Weights of a small GPT-style language model, trained from scratch on English Wikipedia: normalized queries and keys, attention and MLP in parallel.
Each number is 200 + 30 x the weight over the matrix's rms, rounded and kept within 0 to 999. Layers, rows and columns count from 0.

# up: layer 6 MLP up, 256x64, rms 0.326, rows 77-101, columns 0-63
# down: layer 6 MLP down (transposed), 256x64, rms 0.327, rows 77-100, columns 0-63
up77,185,172,205,190,193,196,182,181,170,191,211,225,214,210,207,224,208,203,205,217,183,189,229,209,218,194,198,189,208,194,197,212,192,178,205,195,230,191,221,176,197,190,214,205,199,189,183,212,223,186,210,202,212,198,191,167,187,204,204,222,185,210,216,186
down77,210,192,224,179,205,193,232,213,183,221,198,176,197,213,209,188,208,228,172,199,205,206,169,174,216,235,198,192,199,206,212,202,170,202,183,193,206,192,186,218,184,249,209,206,189,215,156,221,228,193,179,223,176,204,211,174,219,191,193,201,209,183,160,217
up78,176,175,163,159,175,214,192,188,191,208,224,196,170,199,217,198,208,217,199,166,237,221,218,179,239,157,159,221,197,199,218,197,227,230,185,186,207,179,199,162,208,186,275,192,201,169,207,201,164,179,226,217,186,191,169,238,267,205,253,229,174,175,176,238
down78,215,195,176,236,204,193,163,237,232,221,206,198,239,148,165,163,227,215,184,181,235,219,199,226,202,213,230,163,201,142,197,191,186,214,198,215,211,196,193,231,179,202,163,228,187,222,172,194,216,181,187,206,202,224,198,226,150,245,250,198,200,215,147,191
up79,236,205,254,179,189,206,161,200,191,175,216,199,185,184,233,260,244,233,221,225,165,165,210,220,239,209,205,167,190,218,189,196,228,197,236,227,176,190,212,165,199,192,135,235,191,185,215,187,186,211,219,218,243,258,239,137,185,157,163,214,202,268,204,151
down79,205,214,246,160,230,181,187,184,193,188,208,138,216,187,116,195,127,226,214,195,156,192,190,250,167,221,202,228,215,203,212,207,174,211,193,221,220,188,212,200,244,202,207,188,189,139,123,162,204,191,184,258,171,168,189,180,159,252,187,166,208,197,210,163
up80,221,208,217,207,146,155,243,253,214,182,236,221,298,158,185,222,263,225,184,249,184,184,192,244,209,158,229,219,199,190,259,203,215,206,226,199,158,211,245,184,233,212,212,229,167,218,172,180,182,209,232,234,153,204,145,161,240,232,196,175,198,256,226,161
down80,264,183,182,236,216,246,194,241,192,201,258,150,185,235,155,171,213,279,172,224,207,206,161,237,222,247,199,168,226,220,185,156,145,196,229,174,211,213,191,196,193,210,173,223,197,235,205,154,180,247,181,207,241,212,262,210,239,185,214,211,127,186,181,210
up81,177,190,148,203,223,194,213,192,240,165,191,255,179,247,188,206,182,187,177,202,194,194,194,242,186,184,220,229,201,238,162,199,240,229,165,168,212,198,204,149,215,136,224,230,203,223,178,146,239,250,182,226,190,188,157,250,202,196,197,178,240,176,169,169
down81,157,195,197,161,214,227,179,246,151,163,255,239,240,148,172,218,223,201,216,139,211,176,159,207,246,238,168,184,190,118,185,188,191,229,207,208,188,185,170,217,172,222,205,221,162,165,216,163,235,219,149,177,201,234,187,210,205,236,217,189,171,165,229,203
up82,243,178,206,218,215,197,198,218,225,154,230,214,184,234,248,172,167,194,174,219,213,188,223,230,207,191,155,194,205,158,195,210,246,188,243,181,190,193,196,163,210,153,219,199,211,172,154,223,144,198,204,182,194,184,226,189,233,218,201,242,130,177,204,205
down82,190,177,181,239,221,249,214,207,220,223,196,228,198,180,204,194,214,164,196,209,230,243,187,228,227,206,225,182,245,195,235,205,174,215,204,193,234,224,193,187,267,169,218,160,219,194,220,160,232,219,159,194,198,185,214,250,246,196,189,234,247,206,179,157
up83,193,172,194,217,212,145,158,258,172,207,177,154,188,195,277,210,153,183,170,217,193,232,209,216,199,219,155,181,181,184,200,265,284,254,235,192,167,212,225,190,217,254,220,158,191,249,241,205,185,197,227,258,175,203,194,202,244,151,225,195,181,201,250,211
down83,248,179,175,157,243,197,246,238,189,215,204,188,224,225,142,230,213,204,155,188,155,173,225,192,218,143,205,152,178,188,189,176,164,234,227,178,233,238,189,160,174,190,189,245,256,135,202,160,185,192,182,237,269,245,167,234,229,264,106,154,202,156,167,215
up84,197,163,200,222,131,141,245,189,209,221,213,172,246,238,201,212,282,161,169,242,168,225,188,225,160,172,219,201,155,178,210,175,201,156,213,212,158,232,197,152,222,184,195,221,223,181,228,206,251,220,191,182,233,201,200,210,188,197,217,139,259,194,185,166
down84,209,196,186,208,191,226,175,200,251,197,153,199,196,211,193,244,192,222,211,96,170,215,180,170,175,216,212,164,186,217,193,205,220,190,191,188,218,234,180,166,217,166,259,228,179,205,194,168,199,117,233,226,187,174,209,229,173,193,177,221,179,230,211,178
up85,149,200,169,191,203,214,190,210,183,166,207,219,160,218,222,244,179,178,224,146,194,181,202,239,239,197,233,227,172,278,171,206,224,151,206,198,157,201,200,232,167,229,210,166,228,177,153,229,186,198,165,204,148,190,209,206,250,174,220,217,261,213,238,227
down85,203,207,202,105,179,200,247,241,210,215,215,188,179,138,225,186,201,229,176,258,227,258,186,205,189,140,181,164,198,204,208,190,196,186,210,170,145,234,179,205,206,167,224,165,182,217,194,224,238,208,199,194,238,211,170,239,215,168,151,221,209,209,164,193
up86,143,228,229,240,211,198,175,201,190,181,192,250,137,276,215,203,164,223,191,187,233,202,192,235,270,240,199,259,206,179,224,212,204,208,183,170,163,171,222,219,170,216,202,230,202,143,211,234,193,186,189,197,215,146,193,258,207,210,182,171,149,174,152,195
down86,199,229,209,156,185,239,206,215,194,201,142,231,234,195,181,242,194,191,165,193,197,214,213,203,156,181,202,174,171,214,173,185,168,178,189,180,171,220,185,195,243,197,180,203,215,204,277,153,206,243,220,259,153,238,258,202,160,215,174,205,200,217,225,218
up87,206,237,207,214,198,164,165,165,174,171,223,131,233,201,228,193,180,207,177,189,187,171,201,167,232,164,183,174,207,215,219,185,232,173,230,222,213,213,260,210,144,196,187,214,230,157,181,192,161,146,253,198,194,234,177,170,239,204,179,225,273,201,168,182
down87,195,195,188,229,179,138,199,246,207,207,194,218,206,235,165,153,199,197,161,254,210,210,139,107,215,194,193,176,178,168,185,158,214,144,186,186,184,248,240,225,224,147,164,243,190,230,141,180,200,166,195,234,164,185,210,227,212,232,144,225,245,208,203,225
up88,190,206,171,172,204,160,233,216,181,219,218,226,140,151,240,257,200,214,219,251,180,264,178,213,194,198,174,133,197,211,183,194,271,200,229,199,205,217,250,188,177,189,188,192,215,161,191,186,189,225,227,216,223,138,221,168,148,185,191,180,150,201,210,213
down88,224,225,136,224,154,171,143,128,210,242,203,184,206,216,221,239,211,148,199,153,221,155,213,188,171,218,228,209,202,233,222,227,141,159,205,197,207,198,237,160,230,222,202,214,252,192,255,226,206,160,170,203,135,203,197,177,185,226,261,202,210,174,213,224
up89,207,182,186,196,208,173,204,168,191,176,170,217,187,213,206,197,202,214,196,239,211,180,201,224,197,194,224,190,212,188,205,200,226,205,223,214,185,189,194,180,162,204,222,223,190,180,221,214,211,150,199,222,195,229,190,213,189,199,209,243,217,191,202,210
down89,159,206,206,173,169,205,221,207,197,229,202,248,214,176,184,196,213,188,200,191,216,222,216,209,230,198,182,212,194,200,205,175,186,219,176,216,223,197,195,201,203,185,167,215,223,192,201,175,216,210,214,186,186,197,221,208,208,178,203,222,221,188,214,201
up90,181,221,102,238,195,228,237,174,250,182,211,239,217,219,204,209,158,124,200,246,214,269,173,266,203,148,260,214,192,229,201,168,197,214,225,151,198,209,188,173,155,213,184,163,185,236,216,227,216,183,220,230,210,97,168,151,221,247,192,223,229,197,211,141
down90,209,230,192,234,177,155,155,191,210,238,279,158,185,177,179,196,212,89,121,202,228,167,206,205,269,211,202,205,217,121,175,178,252,230,269,222,240,231,266,169,222,202,217,199,168,154,188,190,283,181,196,152,184,203,199,208,177,214,209,204,253,165,187,253
up91,196,177,247,212,168,167,216,148,206,169,155,218,232,211,224,186,207,232,160,228,198,224,288,137,173,159,228,189,224,173,164,237,166,201,198,202,187,181,213,217,267,202,228,190,211,222,178,202,236,177,200,157,245,214,230,137,229,199,202,223,195,225,181,196
down91,221,236,183,256,203,228,201,204,229,219,230,179,202,189,237,217,176,236,228,213,139,230,144,222,227,198,175,189,196,176,148,143,235,193,183,149,175,205,225,203,199,146,171,217,157,200,146,219,198,155,175,166,173,189,160,198,202,197,168,198,218,210,257,250
up92,219,217,214,237,197,173,235,145,154,148,239,275,175,191,151,229,190,189,187,221,157,208,145,228,189,186,236,251,262,180,233,192,234,196,230,246,197,161,178,238,189,222,205,174,209,181,215,195,189,168,195,214,185,171,187,220,194,213,238,234,188,207,217,173
down92,183,188,208,230,257,188,243,199,169,213,176,182,200,265,191,224,195,181,217,170,154,236,147,213,214,180,231,192,165,224,140,230,158,178,184,203,219,203,193,204,198,184,162,215,239,195,210,251,260,156,174,237,179,179,216,206,284,219,186,216,166,220,249,215
up93,200,225,208,221,129,232,238,207,236,164,216,175,181,235,249,225,187,231,156,169,168,216,246,228,152,199,213,215,213,175,147,214,207,220,266,241,181,175,202,233,220,261,238,195,237,185,163,164,222,234,185,244,173,190,262,157,237,200,258,146,336,193,233,230
down93,216,147,173,162,238,186,210,184,222,164,232,234,240,168,202,235,207,217,182,155,178,186,158,136,133,198,198,223,197,182,204,120,202,252,187,163,195,231,176,211,170,233,243,211,166,209,168,176,206,169,239,221,239,201,219,248,158,258,169,197,218,148,207,173
up94,187,276,137,223,167,208,176,172,162,192,222,186,195,192,190,154,180,201,194,181,186,206,159,207,197,191,214,185,215,175,182,186,269,177,219,197,171,196,224,149,150,200,158,236,156,221,207,218,215,199,281,207,168,193,200,245,174,168,262,216,175,227,204,210
down94,211,186,240,186,151,189,192,218,142,246,162,190,177,166,159,217,197,169,217,207,266,220,219,211,213,221,229,207,188,134,149,218,181,221,221,207,201,156,209,212,270,240,209,240,179,208,265,261,138,183,257,197,190,195,198,207,196,169,204,171,231,198,193,231
up95,202,200,185,217,191,184,204,208,194,200,183,202,173,201,204,194,211,195,189,216,193,203,194,198,200,195,197,195,205,211,188,216,188,192,199,195,198,202,201,196,209,201,208,202,199,199,198,205,218,198,197,213,194,190,201,184,204,196,190,211,199,194,206,206
down95,201,192,199,206,192,191,185,205,192,182,192,193,204,205,186,206,215,213,200,206,209,205,203,192,197,206,185,201,197,185,212,207,207,201,196,199,204,185,204,197,190,187,220,182,193,206,204,209,202,199,194,192,204,219,200,210,199,195,199,190,211,212,196,187
up96,240,187,210,220,184,217,186,193,165,171,220,232,180,240,177,212,209,226,220,173,181,238,222,237,155,170,230,222,240,207,253,228,189,153,231,214,207,228,157,251,217,221,242,189,188,205,250,222,240,214,226,198,204,237,210,282,245,159,215,211,245,129,204,193
down96,175,205,224,197,180,202,178,277,199,217,174,188,180,221,218,206,224,195,154,186,226,249,163,159,196,219,216,196,127,250,134,137,170,200,192,193,172,177,263,162,236,164,174,196,151,250,190,211,209,227,190,168,189,156,198,170,182,210,228,216,226,306,261,232
up97,238,270,204,204,184,181,156,138,192,192,254,218,192,213,179,196,187,261,235,213,197,140,224,199,226,202,212,170,270,171,222,180,159,168,150,241,196,196,245,161,175,238,203,260,161,181,234,205,277,217,177,195,206,178,247,218,218,167,182,213,230,189,222,169
down97,204,258,231,248,209,246,217,178,211,182,218,212,225,215,179,303,209,194,183,188,179,248,201,137,168,213,242,248,173,184,138,204,245,248,175,154,148,212,193,199,198,182,235,157,216,187,226,195,202,192,191,181,189,212,214,118,199,180,228,205,198,235,207,201
up98,169,216,200,195,177,100,101,151,182,151,154,198,171,218,260,229,141,170,198,151,217,153,160,207,228,194,159,197,195,233,162,211,215,176,159,221,202,180,228,215,193,225,173,168,248,204,196,238,210,222,211,204,175,185,213,241,188,232,223,221,251,176,265,219
down98,201,183,218,142,230,147,178,129,253,181,125,173,259,206,163,184,214,148,244,201,231,196,211,205,194,200,170,167,273,224,233,203,175,187,266,227,230,180,195,123,260,162,237,202,246,205,216,247,213,168,188,165,176,220,200,244,257,195,237,178,171,180,176,152
up99,178,239,209,212,170,173,188,147,171,230,155,180,208,225,141,209,193,178,223,250,207,177,204,186,213,212,238,164,183,182,196,182,230,179,186,187,234,168,182,210,208,139,239,220,183,229,221,224,237,248,200,207,207,312,154,204,191,199,222,279,209,179,193,215
down99,262,219,257,180,214,199,268,205,213,178,186,240,251,164,227,255,161,232,195,193,171,245,168,198,206,202,188,190,183,210,205,175,195,219,187,190,201,193,172,164,181,197,199,217,133,195,229,204,187,186,287,179,156,226,252,225,202,220,200,231,180,233,217,202
up100,185,194,165,211,156,210,208,215,175,209,247,216,184,238,230,182,227,165,190,222,169,175,210,178,230,155,166,187,160,209,223,182,231,165,235,208,187,224,222,211,185,188,186,184,196,150,267,205,208,170,236,165,197,240,181,234,201,186,158,248,156,204,172,176
down100,114,193,213,223,197,226,182,204,210,207,201,194,191,255,213,189,210,205,264,197,171,202,256,201,228,212,204,142,187,184,243,189,198,158,202,146,202,206,238,147,215,185,167,169,223,223,213,184,166,194,228,223,148,155,205,182,198,196,172,214,200,236,156,229
up101,165,218,282,170,237,140,177,202,222,161,236,145,194,224,247,184,194,164,181,241,191,204,237,171,196,190,196,209,225,193,157,217,163,216,188,189,234,207,204,179,236,255,262,221,228,162,176,186,158,168,138,217,212,219,191,200,187,217,218,176,238,204,213,185